{"n_layer": 9, "n_head": 4, "qk_norm": false, "init": "normal", "beta1": 0.93}
Each number is 128 + 24 x the weight over its row's rms, rounded and kept within 0 to 255. Layers, rows and columns count from 0. Numbers have three digits each. The size before them is the row's rms in percent of the matrix's.

# layer 4 MLP down, 160x640, rms 0.0641, rows 0-159, columns 480-559
100:137125132116150166099138129120114136099162121154124150156152094091160131112110182099124119132147101133131165136178146090093110176115152155148103094155128133138104143134124120115116111135182126122129158135079121153123157142107047186113159147
095:123098087109121111109150129135157144115123104100131141119111144135133151162145164099140170150116108091105130141146141107126067119082119154134116148121120142101139130116147088138074126150118107059108135110129142124109135102125166159083140117
098:155121127126135133133166117118125135103086141176111158145139127109163097123136168123105091121146144100084121124115130153068120133083150139149121105098146136143098141153089135116150123105135102121173121112125115137117132098132100154125099140
098:145113150134160130202150131124127146133127148142158135109099150140148123139135095079137148158119149100129112156119125133132142175144104120147113138111126078116133098188133152138154129125161135145104101131142089161167116096122109126144107131
091:132138095124159124133164129107113115108105106146124106160113172152113137118159133123150081156128132146144101148085152147125163157151114137108166136106154134116107143128165147105142120137177099203138110141101127139113103167114162115100069147
096:143097100095122180154112141124090143136158145147091150117127118162155089135107115121162112112130127107078137112116130136144133093181148144138124118123136150120146133127117172105115130139116104145111140156150095140133113133175105108166095136
100:120139126118134165108155178128126113168129164165115087125110159148103116175150135126163133102111137138149132113149168102124123111105125131117139145113109178106136144101100120135100101146144118091078157116113146133125101134135116115150122138
102:107094093127132109145142129178116164140197147128090097105129103124123134132128142119122147171118164128118151143126095171119136096125139125157125110171162147103167088145110150144123118148127111118130159173129091124101109087137131119142157126
100:147139150132142147114150145116134127135139126145157117139114134159149132145092115082134134123135134130146107128109115121154121100127121089111169128133106136132149119092113168137118133134115130094126110166129168145137135143131088111121066121
103:101155144132146134093119103108131146132163138152117136116140098110131152127098113105105123096145132126132152121111119128105177142118156142097084158081096128130118121106130123117102105151074134144164155119098115113134080137110129129116120141
109:145145094106150109137115116106119107148139124125160141165111127133156127138094117115103078150099148154128168128170133132151081121117129159090096086136122136122156106133107137140097112195094150085114134086092163121102136147112123099139098152
105:101136160094159144124116149088115087101118154093136086143130131136064128108084138116112150104099137188123076095125104112146117122145125112200168151144152162104147166159147110153143117132163126101134153135138164144118136162135132157116151137
097:114091120124143107121097130134103152132106155145158141090148130146081126133135146091143106135187104074111120133142152122160131115123125127150099166138096115124107151138130126156159124093105155115167132149103117115190136154132132077139180146
097:175109098169123104130112108154157107177120127097082152190174161136115159106114128115143125160108138170104101093130122138184144115132094094086127109108117140161129142109157146144166116141121123146122138145129126161132129079108141087132113143
102:099133126110123138158108114137093117089136136153161154135172169109128169158115119128111097165128128145141151087159126160103103116152110167111114079061112137119117133171142148128149102123150154163111119125082180108101106156147119118201157159
103:113151136107190114140107163110089153133124139106166145142143191126106120123161134138099115107058138154121128109131172122156158140112055152194110089109116135137139105129054182119126133135095108088132137148145100114093093130137154122125146140
103:122170098109097104101130088133156115101089121107140155133137080126141123150097131150113163152141098120126082111137134083109155134125135121093161137128144125091117139174104093173099097118134109129130175112085112138118105155171167125165122126
095:120105131145163115131167113133124127106146099118121131128111134133132107135175079127164129101108137105125139149138111113072115119192106157119131151178141121181138136134095162076093095097116129098105118081163128155125180139133148159126149139
097:072160132146142129128148100071136109127109057157115130111126150163095138085081164112129134152067130137102139117133124123128165130132162089133153122122104167133136107137181148130126098135117124125118089140137109118163115148131148115096138134
101:156159111157156143169130161102162165135171148145136093118119157206092116123103137115128174123096170127098098117129147133134115143115116161113128116107105181123143104136171118073135124133118119095091107106130078148104119074121164157085138164
103:082147146122146179138118156109103115155128112150117148159129122143146098136104140093152128114110125159108149133139156152113095144106122117145128091110085160130125116105084121109097135147130134151180118120082132150135134092137148132122113142
101:083129145099117120164130107127125109136181098105153112115139110123158125098134106123112145076159136154094110128110117135139138181165134131138100128170148119095146164130115134109103161101138102097096150157160110099167105171170148129110176122
100:146163112138120128134093069175134127096148080056189147096147090133129134144115093131118140149134074119137099092179132123118113146134119119133150130128162153127157089121131132107120133154079157095134148142114123144162135059119129096112196174
101:120127109106169131128154140144158071125100178160138142125080165125170171108115131153144120137136119127129116089113112146171128147136131065095094090105178144157114122121116089125106143133157112162124134149171150127113108110143128109158130122
102:139124086150117129128130081110125152152192158128099103117121132180128124116087154088151109099117138127137162130173136141108143121088124113150117127095115165097138130140103130124147106157144073154131079129124145128164121076114104093089093120
099:094136126134132158104121153142151150144099119148097120138133143124132149149144160155132144134146150126084101131143125164102097122137134151132132132160131115082157074129131125154141157155137147119139119120082201111121129117134130124198171132
102:156124097141103168131137080136145157153090091131132136148129109138130145117113086110104121131114131098120158141072157133163128137134130161125088096111168139112145166104117098122097192128113126115174147125129122141114139107086150133167096103
100:145121103125159117140209159107160113132147096139155155130111108138113159094121080169116149125161147057158147156156159148124126095119114130117175157117092115137143096140158147084129135154102135157087141088122109152108106097133111149114170166
101:127099104108126111091095155159083094152116119154101116156140140160124082094181118101097110147129196085142133109142124139155110126124149133162140123139142162138110111133166139078138127151129151151123140149133138112165105104077103150157111132
106:129118157128141151101120110139149155086153136113178117103125094115160151118146153131157124146114137123128141112141162117128104130150126105108146133143116137174123099115095101138092117137159113141123137148139074154134120171124135133136116114
100:101118117120147087127127141135153133113149123170115127105144121111083143114188108121126138166090125118105134123132129111103124162169129111114127150135153116106143097115128082162138138140124174166164110097140085135111144095127120150112099128
105:146169163144134144141135142088122142137099184124086153120163130123118122163080143096125134149143153123171165108138141164163137116136146117155122095093126163128112144145127130164111157143124157160178143131131132155129148169138139132100137129
092:120141135112107104104129099102137137181139112137129155128140093116088102152159125125127148150162120161170198118159097126117141125094095130114115133111139099101126127111117107145101101133117132128142131136132097134118103127136122130114139141
100:176132160130130081151134117141130121166121104133104130146161158127105117126118135131136152056125144141150115099155142116106131130132133162159125170134139107141109157108074188097174106066135123145115116142120122143084139129124151196094083129
100:118143119073094151120126161103115127138113149096119140101171082118142133125143115109133127136178131094131134170135105136108140075119090152105137127100119141100130135154120134125139139147111112131154140097121137089143173125133124152126215109
100:164113113121105090157097155111103113095110130106104159144165130145135145121138107099166144154124099124143142156108120180103146147141148166110162122125127157155110114144119134143123142130086132155162138079119143113120139137129171112151111083
100:135140132104155104115154117130172118072135124148121145114124176112094151096132132127131151135133151137143133114108163134107149158098161151139079102145178119136193164100112134116106140130133099117133145119104111143130097111139123105130121100
102:132126123149114121134141164119150139140121167182138117144126139166075117096119132116161113106188118124096133070124130120095137122156125131111158154092115131128152122100162162153121095132156143149107121124137136148124118115105162110155144153
097:152159139150102137156136113120128143119106112142127113081101132137154109126103110139120082137111145125156101133137132091090129126147103097156133116112124122148127144228167119119154089136124151170131110122152148137101101099117143138141121085
100:160128151137086122157141097137121116118183137136151140111116113103107140094111149114172133095153112147154134114109123098144089117181138131093105156135125119135124137151116120106142162140131159115121143096125108127122106122156128136096123148
104:131086122106099099127129151151103094077128107160110068124129103148150116157114136162128095134161152120098170140106128150093069082092142103182121116127141116130145108124129124139127131144095144092145154142048182114159162137120115115128162120
107:099097133159134160127141190112122098125110146143141095163105112152131137167121115141137133165105161123101122157143131107142149167172101133147113112136122107082100083104137124158131110100117109122124122133130158146118132172110150140171099129
098:097096121088106143128128143126169136153119150113147125157096162153110092180122180136140140148146113132097080123127102171123192090112174149121095125141125121125150149131097067109183129124133146118127149141136119140110089164102130095176082136
097:128176145184102109149124091132133114108102093134114119144090138120165153076166129126124111109114100150147158127141138152151142164155160117119146133128096133141144115129176152138116162113127132130119143132119100117129138101141175113153152101
104:090124109131145151125139110160138140166149078120152131121099123106119098119085109152126142137173122156104146153141116135117142134106122147107098172136150101136146155118141101143138126161126134167101153137113115157118162161121096107187125147
102:117143139170137102134152150130087162107159147129138148118158153156172102119115115175113096122112116122130131132135132132127125132153135134107153106114146133157164134147156111101164114112105076106103107141151149112107119147105109121122139093
102:125129085160126105140165127101175132133114156129127111154116109142142128105145109124158126153110096153085145158115107144090136131187153120148123137106142120150137141108082107120124126107085139121169139167108118121079142144143144137137104136
100:148093149120096126104128126128137127123112135086126125172131146089154129129159150133120120160083118165111133179108121094143126132115144106084112140116070118146130101078178122150141141167130121138135095100112090117110124126145126118129141133
102:129097167138135131110139140142118108134142149104126138120118108118093133127146164117120148147156164132118076168093132160143135106139124161142141122102142096163114179113145101109098181130132139125128113114103177125139135065129115126144099160
094:134117117160143109142084123112178138132135155074107106114115090120177087136143144136127146146132124128105102109151151127122103098144129123141114144127117141100115105142150112117078147140125110139142120124103085137085120139104106153110091107
101:149103088124100162108142141160106101090149155104138148095130117129136114162151099110102143141121164094141151127097133067147121088155080154111121141178145168124137148160131141121107132077127126135156120133133136157137111135109058146156070133
096:149119136113140152151143111141144147107175151134181093156145137140142144169088130130180145109117143129160118117111133101142180169161116140135142119074151089148172130117169145148099144161149131151123153128125113114117113155148104098146101124
104:088071151182116130172150157135161138148097112103128123135090120143164161160145126152139125154142175154123145163095149131157098107160117124128193171133101125108127164106120180118105107104108127174129111088114145147112130127141170105129096134
105:098129161113142124116132157119133117154140122172117158070148135104122126112103130153150131113154113168116135122164138147148130131171121116109159143125165126153115129125172144129131150126098132147189097150122134112117098135116114173136154140
100:100164151182152116147096150132134097124152126151156106077104112135168132158130134122147153130151120132114134117119116082121123100147121115132153115094138118131130099134106109148107103148166106130111137105110115155155151158149145121127106135
100:147096160103157107111089131108113108098132160157105105128108141157158135096185119129124134170156160151087078142135149124117146192170103157117108120146097121135118130102139131127127133130140169164146158081129138137112097172149126150150145120
107:132090115143118098107118169137148159115148077144111157133153162108100129161107159124142085157116113109127126116172144134105142110102139125123130123104150078123127145136154103101131148136156115146120090138103118155112129160134120118126139127
100:139143096123132144120124131143104112130161123136116146091144125063121152079159095115161119138154134108159111110122074141089098179175113125162147084126159108134106107103163129115137121156150129070137120190108088128168118138133130101127124136
096:148142119153144163156130093091138093089141121147077105161136128150127137115110124110121103120076137083120136115155114133118092155161164125132134119102100144093112146106157110117081097151117126168165143098119115111131147120137140111126133140
097:139102142128143119166117126151056155166154074140145099111135140077117092153132118115106099095142113113138133136082123101104140120152131136089107141142126117088105154146148129142143126114106118136147121105146109124143112120078123097099137162
099:152145137097141140113121138137136164138116120118100139085151141121081112134149165131124123115129126131116127141121103115136148117080108141135108142096131120150109141102169146124148109116125133101156135145106113100126147136124159124065144142
093:085086126102163136119138132118151159097112128096092144172148145134112131083100090150085145136158143133106127084158127162110123122086127098154120111137148134159140178097145144165135115084135080081171137131164156123143140163163123130117132090
096:123118129134160171116116145124126127117089118111118174131126132111117135103096169145095093112158097129119104160155134134126121104110138132117135112197113105084137109085043124147097139119099112136097099116144145138120122137134137104086081086
103:093133148133132133118136109091112116108130118101139159139119109176092125111135149139130144130138151102122110113186135131095110097097101140117128127106109180157071125114129155135125086143138107119098094160093129102190133185119123125125109140
104:154144140178176135150132191162135125156094144133172126127130166099131126162128133147151102120120121095140123185107153082145131138163095094100136121110140146156081114144098137117161129161145135127117143119110105104105099132143107144106127114
095:153166124135135123101159093090102112085133092118134127068162142124119123119125136126082139176128109119105166142112112120069102157151140138114140114125119132138094121146147155128083166102095097097132135128111136124151120134117061151089106127
099:141116164139098107120125159143132134159167091172112150111136095102130129132102141129118143102110111095130114088152112131113167121125145131135146128119133089135085157127116090166148135082137128135112135056103123113120133136116153102129148122
097:150151124094101080138112151072095139109104140087098151133141127107169121163117114160085119148097124132153113113139137114150131167167158096113080120143129131164105131138155119100147149136126146131113130102130148110132105080118093134132094102
102:117143164085081166161130098122132132108111138120131148175202143139135078100096136157142099109147096140107150128141112104096115145126169119129154144155124140089151137165134159144171119082167125118129145131147108126097104186130129142139114130
098:144110132085149160095110120130152127137118141153124143165124123096146093107119124068083115137124136127134141117161140166162161114133131134154088127157117149119121162158128121104119154109139156123127115138097161110142168148117115158143160145
101:122187125161135153154077147146109139166131090107154171118102114138110123149137124061088172134130137143158163118141132127157146131099121131134113139155169116149109094156138139143156117106146130140125161130127162082098118160143128136128094143
107:121169124113139124091132105178143116131083163116124130117143120171109117120119102099111125098120098115088155142061140102082128118120131121143112130135157124145133138119119114121154110113087153183125127125152139113129110156108110123131114113
102:096149146116097097122117129086125103147148098119096134112152131136157162108136126120088138135163123163108123137111112127087130130139139141126090165124105123117118133100107120128160177121104094142132110157163129122096160121147133099139135101
091:101111100123101161155154132099148146082154185143126148097143137085155153130126098094112090139105117083133124146130098134114139166092065111152130129106134163138102136097129170123121147143115147156135125141115145151192189186171137104152142138
097:144207150137123113119122085154118108102136176136121149122153127145091107102123093114118141051155113134129114109140105114110156142123129111081100107148110116135105115126182164110137150106195091139155115150127140116165113124135147146125130124
103:136148126153147129128112116192092097172160157180138131163134148129131101181108150145111129146160161165154127111143159104128107166120100109121101110133160103161106126129133125177145153169091133113154163143121133110159126110085141117099093113
099:111093139100100134117122121112138135139185142081140171115138130126108126158126130136149142123109125120168143158110117097129121130118143157114140152161096151136094126119119115155124136091077106090143116135134136081140136107129121162104186189
093:125108102117110111115108121190151123168111143103092121136138148125143098111156118141146145098122135122141090125096114117133114148157108146114133100149129123104103116121100116171112136168138138124138165124102120157123112095163110145116119117
096:138151104135167121152099154100171119120088103113114115160161096059111167108099138149120091121146124139136165119146075151149139134100117153140126157165151137103102108122138118105144124125139165147164132169152136081141131070163152140109134117
094:129116167098128133114133088087137110152082145131159151123136128128119183163149166112129133141143117127108125103112119116148091141171167124140151129114109174148139148157123166113058099158142139140143128103116111154160135161132116155131153148
104:131113121141134175137116089129133110081153120142144119135109104169124134141127171159118094139121147079136122135154124122163168136109127173146125097139101130118073200130144138106094150121142117161106088142128119102114122121165123142129158122
101:132087151162138132109113139092089149130150161176138125153138152166162083122149157124126143128119090074113153109130153101117095108157135163126152101112083141090138138149179178108161137137157103151104111142129120119123133128164134111128201156
101:134099169122159150155150140120118110127179116140128115168149139127121111119136120124162130091103120135135126145115130108170156114142145143155141138132136063171136144102088121155173128145136125142162123129096122169092123108152134113130137110
100:105133136142120122109093140090106105106159153135165129179120156111131083170119106174109121136094139158127178134131122123166114133127140133130122112113128132141137149148151134086119143123132121140144117113126108117109149119104148094134122118
095:091181120123112103098163101097155143103141136171123163102083069109154149145127078109137132115138122117113091144084149126130157107094105092088106114125136132134119135140106112128159106154160117124131126096087129114101139170107095148132074093
099:110129130138137143112095142131108108139104088122150118119111132160120132115112158110131145121116112153078131131149180136108118135078146153113081118178101129115159113124090094132117104127144109118079117078144142144168167126111147143163130122
098:152100152139123117155182119121126130126114109100115110173124132160124137115146106160088118141110122161112162155166119133136115101139140091195162121147115093155138145142151157126151155121151125111057138127129147139135121123104128089147146117
104:137118149103153101099126126107092103118094137183122121117134126139119094112144138095131122164088139148076183155121153133110125140138124140152141140146126101120109149142111147128126103132135124153112140142106094146128099112128122132094154135
098:145120129138148159124133112141107126129124146124083094147102125106125129129182138116118140111141155100167161106108131136145143142110129156080149116134109134121133102133079130153156151177120151160114135149126150134109118122124153105140113112
096:108136152110141143134122100166134106136122091128132118127103116095109113152156132157088125159148122114150135125153119131099116110119110126134136135137073110064143129117102118099138102093124132132137123174125121108143154115100105134125149096
104:129086105166112135084139142144114142148107111095118085132098113162155135147141117153142077165137107162127105135135160171124130161162150140132150121146132120168103080142126140132134157137111131148100117129138104129124103118155118105101153110
098:126139141102091151160117148102137106094089128108119098131103094126125111148095146162120133100185126162139152158090115092179120127108132086101142141151136120113174127091137146176142131139118122119127121159141128141110129148117129140123123121
100:167116130103150141115165130121107124109117112177125113133148106145100143151117109108134134134158123137129139160136096116098136099143154131138135114168101151152091142121101167094124133134150165115123163174144103145141093184170108129130175098
099:116096163162109138137085129170115153123104145100113102172130099121138124164124142126119129116115084150087167135073115188120104141136139102134111146181108170114124123116087125150150090129109133128141135157110094161126140123108142211134115126
095:136160105100148152106135098122112147155112135133164159100121123131147145137154197107145161151131092098154196137091150125128061131110108147117154129099125133166107114123144127161121137130115131114116168141118161132109188091124133106185114157
105:148115112149105141113152094070105140105135172147181095144143092159104128143109163161149118156137161086134120131103141116145124091125133127120175143099126130123117130114134125130122126137147140120115143141114152143116166117162118124127119137
095:133079134104155127132135156167098098127093124140120117116134142137117132122114102124119108133093139124139112133122128123174128139110138111137073146157123086112155169146156173126187141090141133123117102136194134113132085122134144144130120104
098:150103059110094157145130138155110139150125096103153109133162124150112141141142141116093137144132118172095108158095107144147128104142104137101193140124131120157147110087141130160138157096182125146148110142144173133103131120155127120117113137
098:147101118123149077131103119108130114091164099148090103124124084095120142115152101137157131145151128122121107118161094142135137126113138074138108124130144150111126125145145086097150116125111108113161107156138101115146116148152132082072112122
103:124122121085117109136116135110073148123123140083111138143109112125155164093116124117125093104138157096106137111139134129162113097105139144133118121157164141104168171138130172110154162128127117100147150067114138095113131080124111140174202116
100:126174147153076090167136104118134151141142114142080105143100143136096186110088094100142147114125111106106130128146108145114135125152102113101152113141133112078136116134091125121101133093121176082115143132122117124114121098070139156156145112
096:108162099193090119137105143098095162125125133077101126129140077140115140110133126136097109138133133110121128087169132084151122104093108098111156144079119107155121120151169153141108104132125118103155147124126119131154124141144118143139058096
095:121099136118127159103096130125126106165168134117136102107111170115107113128104134160158103094143160130161141168123098096139125090150148108081118173109157110073105099164139112151116104126134147122131086091167142124116116093124097095117114158
103:100096129149131076115118185112148095167097141087094128098133130139157143101110112151138128076137148165175085129139110158102171116138116096157139107147119116115134155122133111126133115084166100120130132127119112113152126106114139135107142119
092:120193156151124121106112119115159168138136125164139124164123118122089105125182113150127129113166101128125107111162144104165159173107138116111093118123185081128103173113107092109119134114142164130095129164124148134143136141141116125113147089
098:142134137100134174102128106111137118127105125139105151105126130164079115139063093137109128056104119164137105109142125154144144134055089112150134103129118079146152134145102161126124150118131138132090120073126163111125139159111127102140163141
095:139144132119174136116128111125157175116159127136150093143094113098091127157145121084115139157158088108173138107116151142128144100101131119133139145094136178130162124124156176088101144122138115132107133124199132114130100129127108169159119136
103:126106075114157141146105094127123112119157149084116095092129095135111107154110166136098131107120083105102139166133097114119157124142156121134125136156145079127146107126124151182110133105105094165153114123165124146125102106158121155110149127
095:143134114108089110122171093170110121116124120126144097116137157148133122138123093148091125124118135145152145199084161147139165110127154162134147136147131133153204159111102137098139174147130141124118132112172108121127145164118080086167151134
096:154121113127132147109116144096083126095065144097125143113088113138162129140126140149120141107154084132094079101089142155116119141106131129142109147119125109125147122096134134101072062117152125150159152159128134153166115125113132142123130116
096:152086128127080148117124133095131121176140127129149126137115132139175087080148128121121154135149148169132091114113147090133102152124135149105153102114137114153170140103172136111183120131140109140124142136150153162118139142149161140110095132
095:140185101149102124107131167131159131144154128118149147176099123080119133132123185148119106141116112155098122122094148124166131116109130107134161132096153143161126070133121128104148081174163135089151146140180133125133131105130121078148122165
100:154156167112144100154131164135132101154172132158141139104112164123071119134095136123124124124106165139131142128128146126135106105093133149164106092136129121088086128103118100156117167147152124079103120146086165144117131146137103131133102169
110:156097106173083112150182130158154128116070122083107141106138142116169149114104172168135108086134115145101100128145154117102114136119135120077098109139069109134127101120152120084160130097125109120123120130087060153104134107104178132113131106
106:110172101131129112095128126148102170165143146125139145132123135120134113126111141109123140125127149161147154118101130122175117130113148096168132174161119130115116115104135118142135082112084123099111110136157100121135127146108101112089120137
097:144157136141150151138115154166123147105086119134124094185138137135111139142131121106096091080098131150152169142197109141113140117120103187078155131148145160135160159118137168124092119125092176122095155135132157152132152122152146173138105096
097:122153144135078088165170121118125104145143072153165130135120121077156104150113105115085147133162106154136106118090150138098129151087114151120125171162106124127153086159140166102141141106076177080115119121113093121153110155153137125159139126
104:152103120151125114101164146156173138112101104107131120103156129147179073123132143125156087145097121097118152105169120117119101152166125155106136173150150143121134144128105089155150079130109158145146154154110130150114167109147146120162114097
102:128152129135153143117138121096123158164132120123154125113137114132124106122155117126132158122108157141124115125131128112179145114120117152110164109083125148145108136091134119139128163116122177169150113107146101110125159104101131148121124130
098:144131116116133114110117142155116139103113117139103115177191122115175136165161092125108118109105099140135117136081123146168176105110101124139158120120179131109109127127162113125088157116124161142129126122126143130133137125129145158106140093
099:157091146140142130121113112124134110130102140086173142144131101147159142121119125123151097146178171107101147106139122121137136119106082092117129088158124114087153129129116078135107100153138099119101129135127149077131130107164158140124114122
096:142127148158117096121092143146159132147113142133145092174131180090141130119138140129118157129182118128129131126194139127136134139150099088090137072119108183105142148113150091111143124160161106122093122137105158157127162154135121152129134124
104:137146136139108145136076113095140143187113115109102099122132159144118160102098116126139162151173177074106131131141136129160136139128125171114147130105120138102125136119106128154148113112127100118095130097118208129107123124092122191138155131
103:112138112122125140112126111092121126109159134177099141114066129119193082095138122123157077113132109144152110123124079153148108171094103124130133092170157183118108170124136113137157157118064199138139160143137097097136142106119091151100108119
099:146103152072125130131114092107150060116073185124138172113145124119090106151135130197107156121127118127162131108103116118152120078111142117156092142105113102089111091097140102132142156162111061154162130161136111122115134140095164094152121136
103:110157150095171095099127142167153132115128168112116190125168138126147100080087142117102153167098127133155119136099130110122098084074142115154150132129110137107122195114122104138121133097136150125085115110142129130105145120174077118163121087
097:106099159102138108153155156127148107149158127105151160132120159158117134139146142154123139120120150147100056150119117105128136093135159149107147142099120113161146154163101121116141098103159100131126097106123133117176159083131151101090161117
100:129146146117146130124110126102137122187080122170146131105140160128150144113157147157157142169138113105163096137129109109117160124129142145151152159152129077160127120175141096138145188134117131093122142145183164141152151160150097118099116127
107:115121134106123118148111093144130100105125154153141122095130097159135119135103087136110118108099099096121091159164125185114070129148130117142101176129123075101127150130123161100164107120126142100077103177149102084175093152129122152108150129
104:129098134142122082143149172130119117069145148115083119143163144157140117116151150130167113165106098114127098121130132097125121113129152131138117156120171145118172086148151166137146136115078085124117143091150099117104093117137144150138159150
099:133087144156133104125091114145127134146126100105104134157148111070122152101184115094144129107122157155107101065131103135064148141151110116133101162178119133177131150136158110072123082133113161108138124153154098105116104158133121152117136136
102:105130126093147149096116136110171138123142144151154137114091168103094140152123100137124136127058102134131110154109104115153150118137193143103116133110131114099125134121072133114143122095136133152119148141109131123129129122063131137087132170
102:124114114074108102132122153124151144100098175100125155137143109115156158098108100132145129141138122116134156131126104146177115137096079115152142169134159127179136129118114097143105135163130121119142094126098158119097162122106138181127141103
104:124164101119153079124105106155151153142143129141178112167117154127132144141123123144169143124087123139125137137148109106171117098133151119164134118162118121134145114100148108136150110111138088133125128077162108131146168103140153073097139151
097:135126167116103156161120118120126150131137120131131098126133146172087103103134125153134108141127073118122167115138157115107162127125112083174123114150128130184129120145146099149118094131128130161108084148113133130147079124152154152113095141
102:147136129125123115130140101158116155136070119124115148119121146096157135164162096125166102135131113121151111134162146125140129121133131160147133119109129153141129092098072132101116068110144087139109084097122069053129130103106137091139165109
121:117136094156100114174062107144148093125119129137134122095136109143131165126129096109151134075127123132149043155099086151079122186120141100141145135183126124102125102161120119182100135113107158089116133152149105140119091130120143139124126125
098:100093135129139111114123136129147152167143135109120123117155104148096114146189148140147110129109137120137110146108124115157128080090096161076120179113143152070133155096143149145168156083140113099119148096127142115119192111150107092119116113
098:110150131112120176139220123169119140116116104153132164141112092092095139173158105153151123117121145153137111112157105128109121085132153109130189094096128128137102111119104126133106171094122093086166120162159129141161084151143113146148091142
097:116145142104115123158149108105107133140131171139126118098108161134138135097134145123120157117139114096169111140101120098079145145132137127139154115093140123145177110105121144102134132106159131179129097090161124129107169149110070106134110105
095:153113112163125126142126102134136160105138135111166138126110111155126155097182149142115156149151098072132100141144116119132154135138086105146122102097126171146129109184123128133155129159091147129188117121117133150144134153144107158137106135
102:156165132109119135113157158160136137157102111125086159100113143102110122112140101100135139127117112129151167132157121173110128170144148109147122146144126093123109129119149106155112150154135154125142161134126146127148146107125141131090143149
100:126116097173145110143141103136149161120099099131140119175107164110151138150145097116122079132109125159158116133138098138147085184127139127131155104120142109115139112136182166105130087138176137116140142155185122144143109141144129159123137116
098:114119133150135150139080130131086123137161080147095130155143088129126111112127124131112097098127108161125109121091115060133142085123119131138084141118081092092100121179104078092126149136140119132143087135134142152132128142070132086116116137
101:184137132065093118134096146136090123128119137165158063131119157114123116112158172129138115092142166145154147139127116105134125143111137159148096111151121131182130127107163121149145152189118124143199133117132154089139129162132122138138112151
100:151160105115162136101126116105145158104114126150118080126104107148108099161145083104117128117104134132155092132114138137134140103152099119123151129124122101163090141122129110118131128112122121115105120136134137121135130174131115103159146135
098:088144103155137163132118105179168119148099084110134131100106114104103155118141137105119143108124116125181132140156133155121122121162147152108088149093138146128116131129122106126131090138179160086142131124117121139136127139144111112131160144
099:074145148128118131127144167151115128096156108135155136158105097126135130128112113169118134148149155088133123105134170140167153074139082110139126143104121135139147172109075088102128085160127119155096140119110121126127139101108163058144081140
102:087099128142101157129109165131105148120104129101109103116116126072138110134110112104126116121107122144117160083068128141115098144084134108126081143163118104144109140163112094095128128077182145113096102073140119155156118116151165078139111115
106:143146158120162093139128080143121109149105116090095131113114148134130167065118123099122131146118137102120169138107144130126121150117135124146171143125129139132085093118156147110108184130151120104158150136121173126169126091137130134116137087
100:131163156162132131138049121110113125083124106117107138118113109102114133105116137144119180121160147112074105130142148106129131104107144136104132103118138128083115089143104108098138131123155112188122104104165111135115117094076139119146146125
101:146100116123087121114136133139097134147184140130127108133129101088134160120130154129109164095137124119107160135077130159101098131131110117084094092093080110135166086161177119101118120153133121075099119162116131136120169159120121162091151117
102:137084136108096131108145104142132126143112177133132155090096101126175138123133105107147116078121130162154098149102126134124118133158087089166143153136150123097140119147162149132127107134124139138161134144134103161056134127131084155096103113
097:133108109168093156135114084200120116147153110155135109093125121105129137102128122112150164149122136112177121126100126122167109180146113170138093142134133098118158102124099151134102125122118099148108103109158122149109162091142181140104130149
102:141159102170079120110117131136138138145101115087136125098105151116134120166159122164136154133109142147130102143137175129168139115083158147089094094130154117156136111127108122162115166174133158090110173109128112116094072132099116121142147131
099:124169106129110161122135144138113088118140059120112086091142138142081114176117167145158135159115165110113078096072098157114118099144140086137150159093105107171085127106130105152110153116114125118109123145136128152147120090158112120076092158
102:117145117109151130111154131139179156131107128136149160092137102170092152096103111169117174159137139126142132147101126128139116144076165120134115155117118143129171146138126143166096114086124092085132159159133171127140119120115134115139137158
105:093120123084135130122124130113127130150159164117121166146124133104166156155104152153134151130156140148136157114162100201107083133127112169115098102129127138118077073101135157169120142127087174179113123124123135142126135125098125121114138132
102:125133120151128085160175149128089125123121113164119111155170122126114120105119117122121109093107119128186173078091174114094156106116150110093106102138107151177121116094077095130087109133118123119116144129133166098110129154135135173145154129
092:122093126167115139118147124123144125093150140084110155124136141142148111169105119120127141149108079127156146149152147147130154149157128069142147091131121122108075161167112095125112147126119167141127095116140159084137170153067145120101092110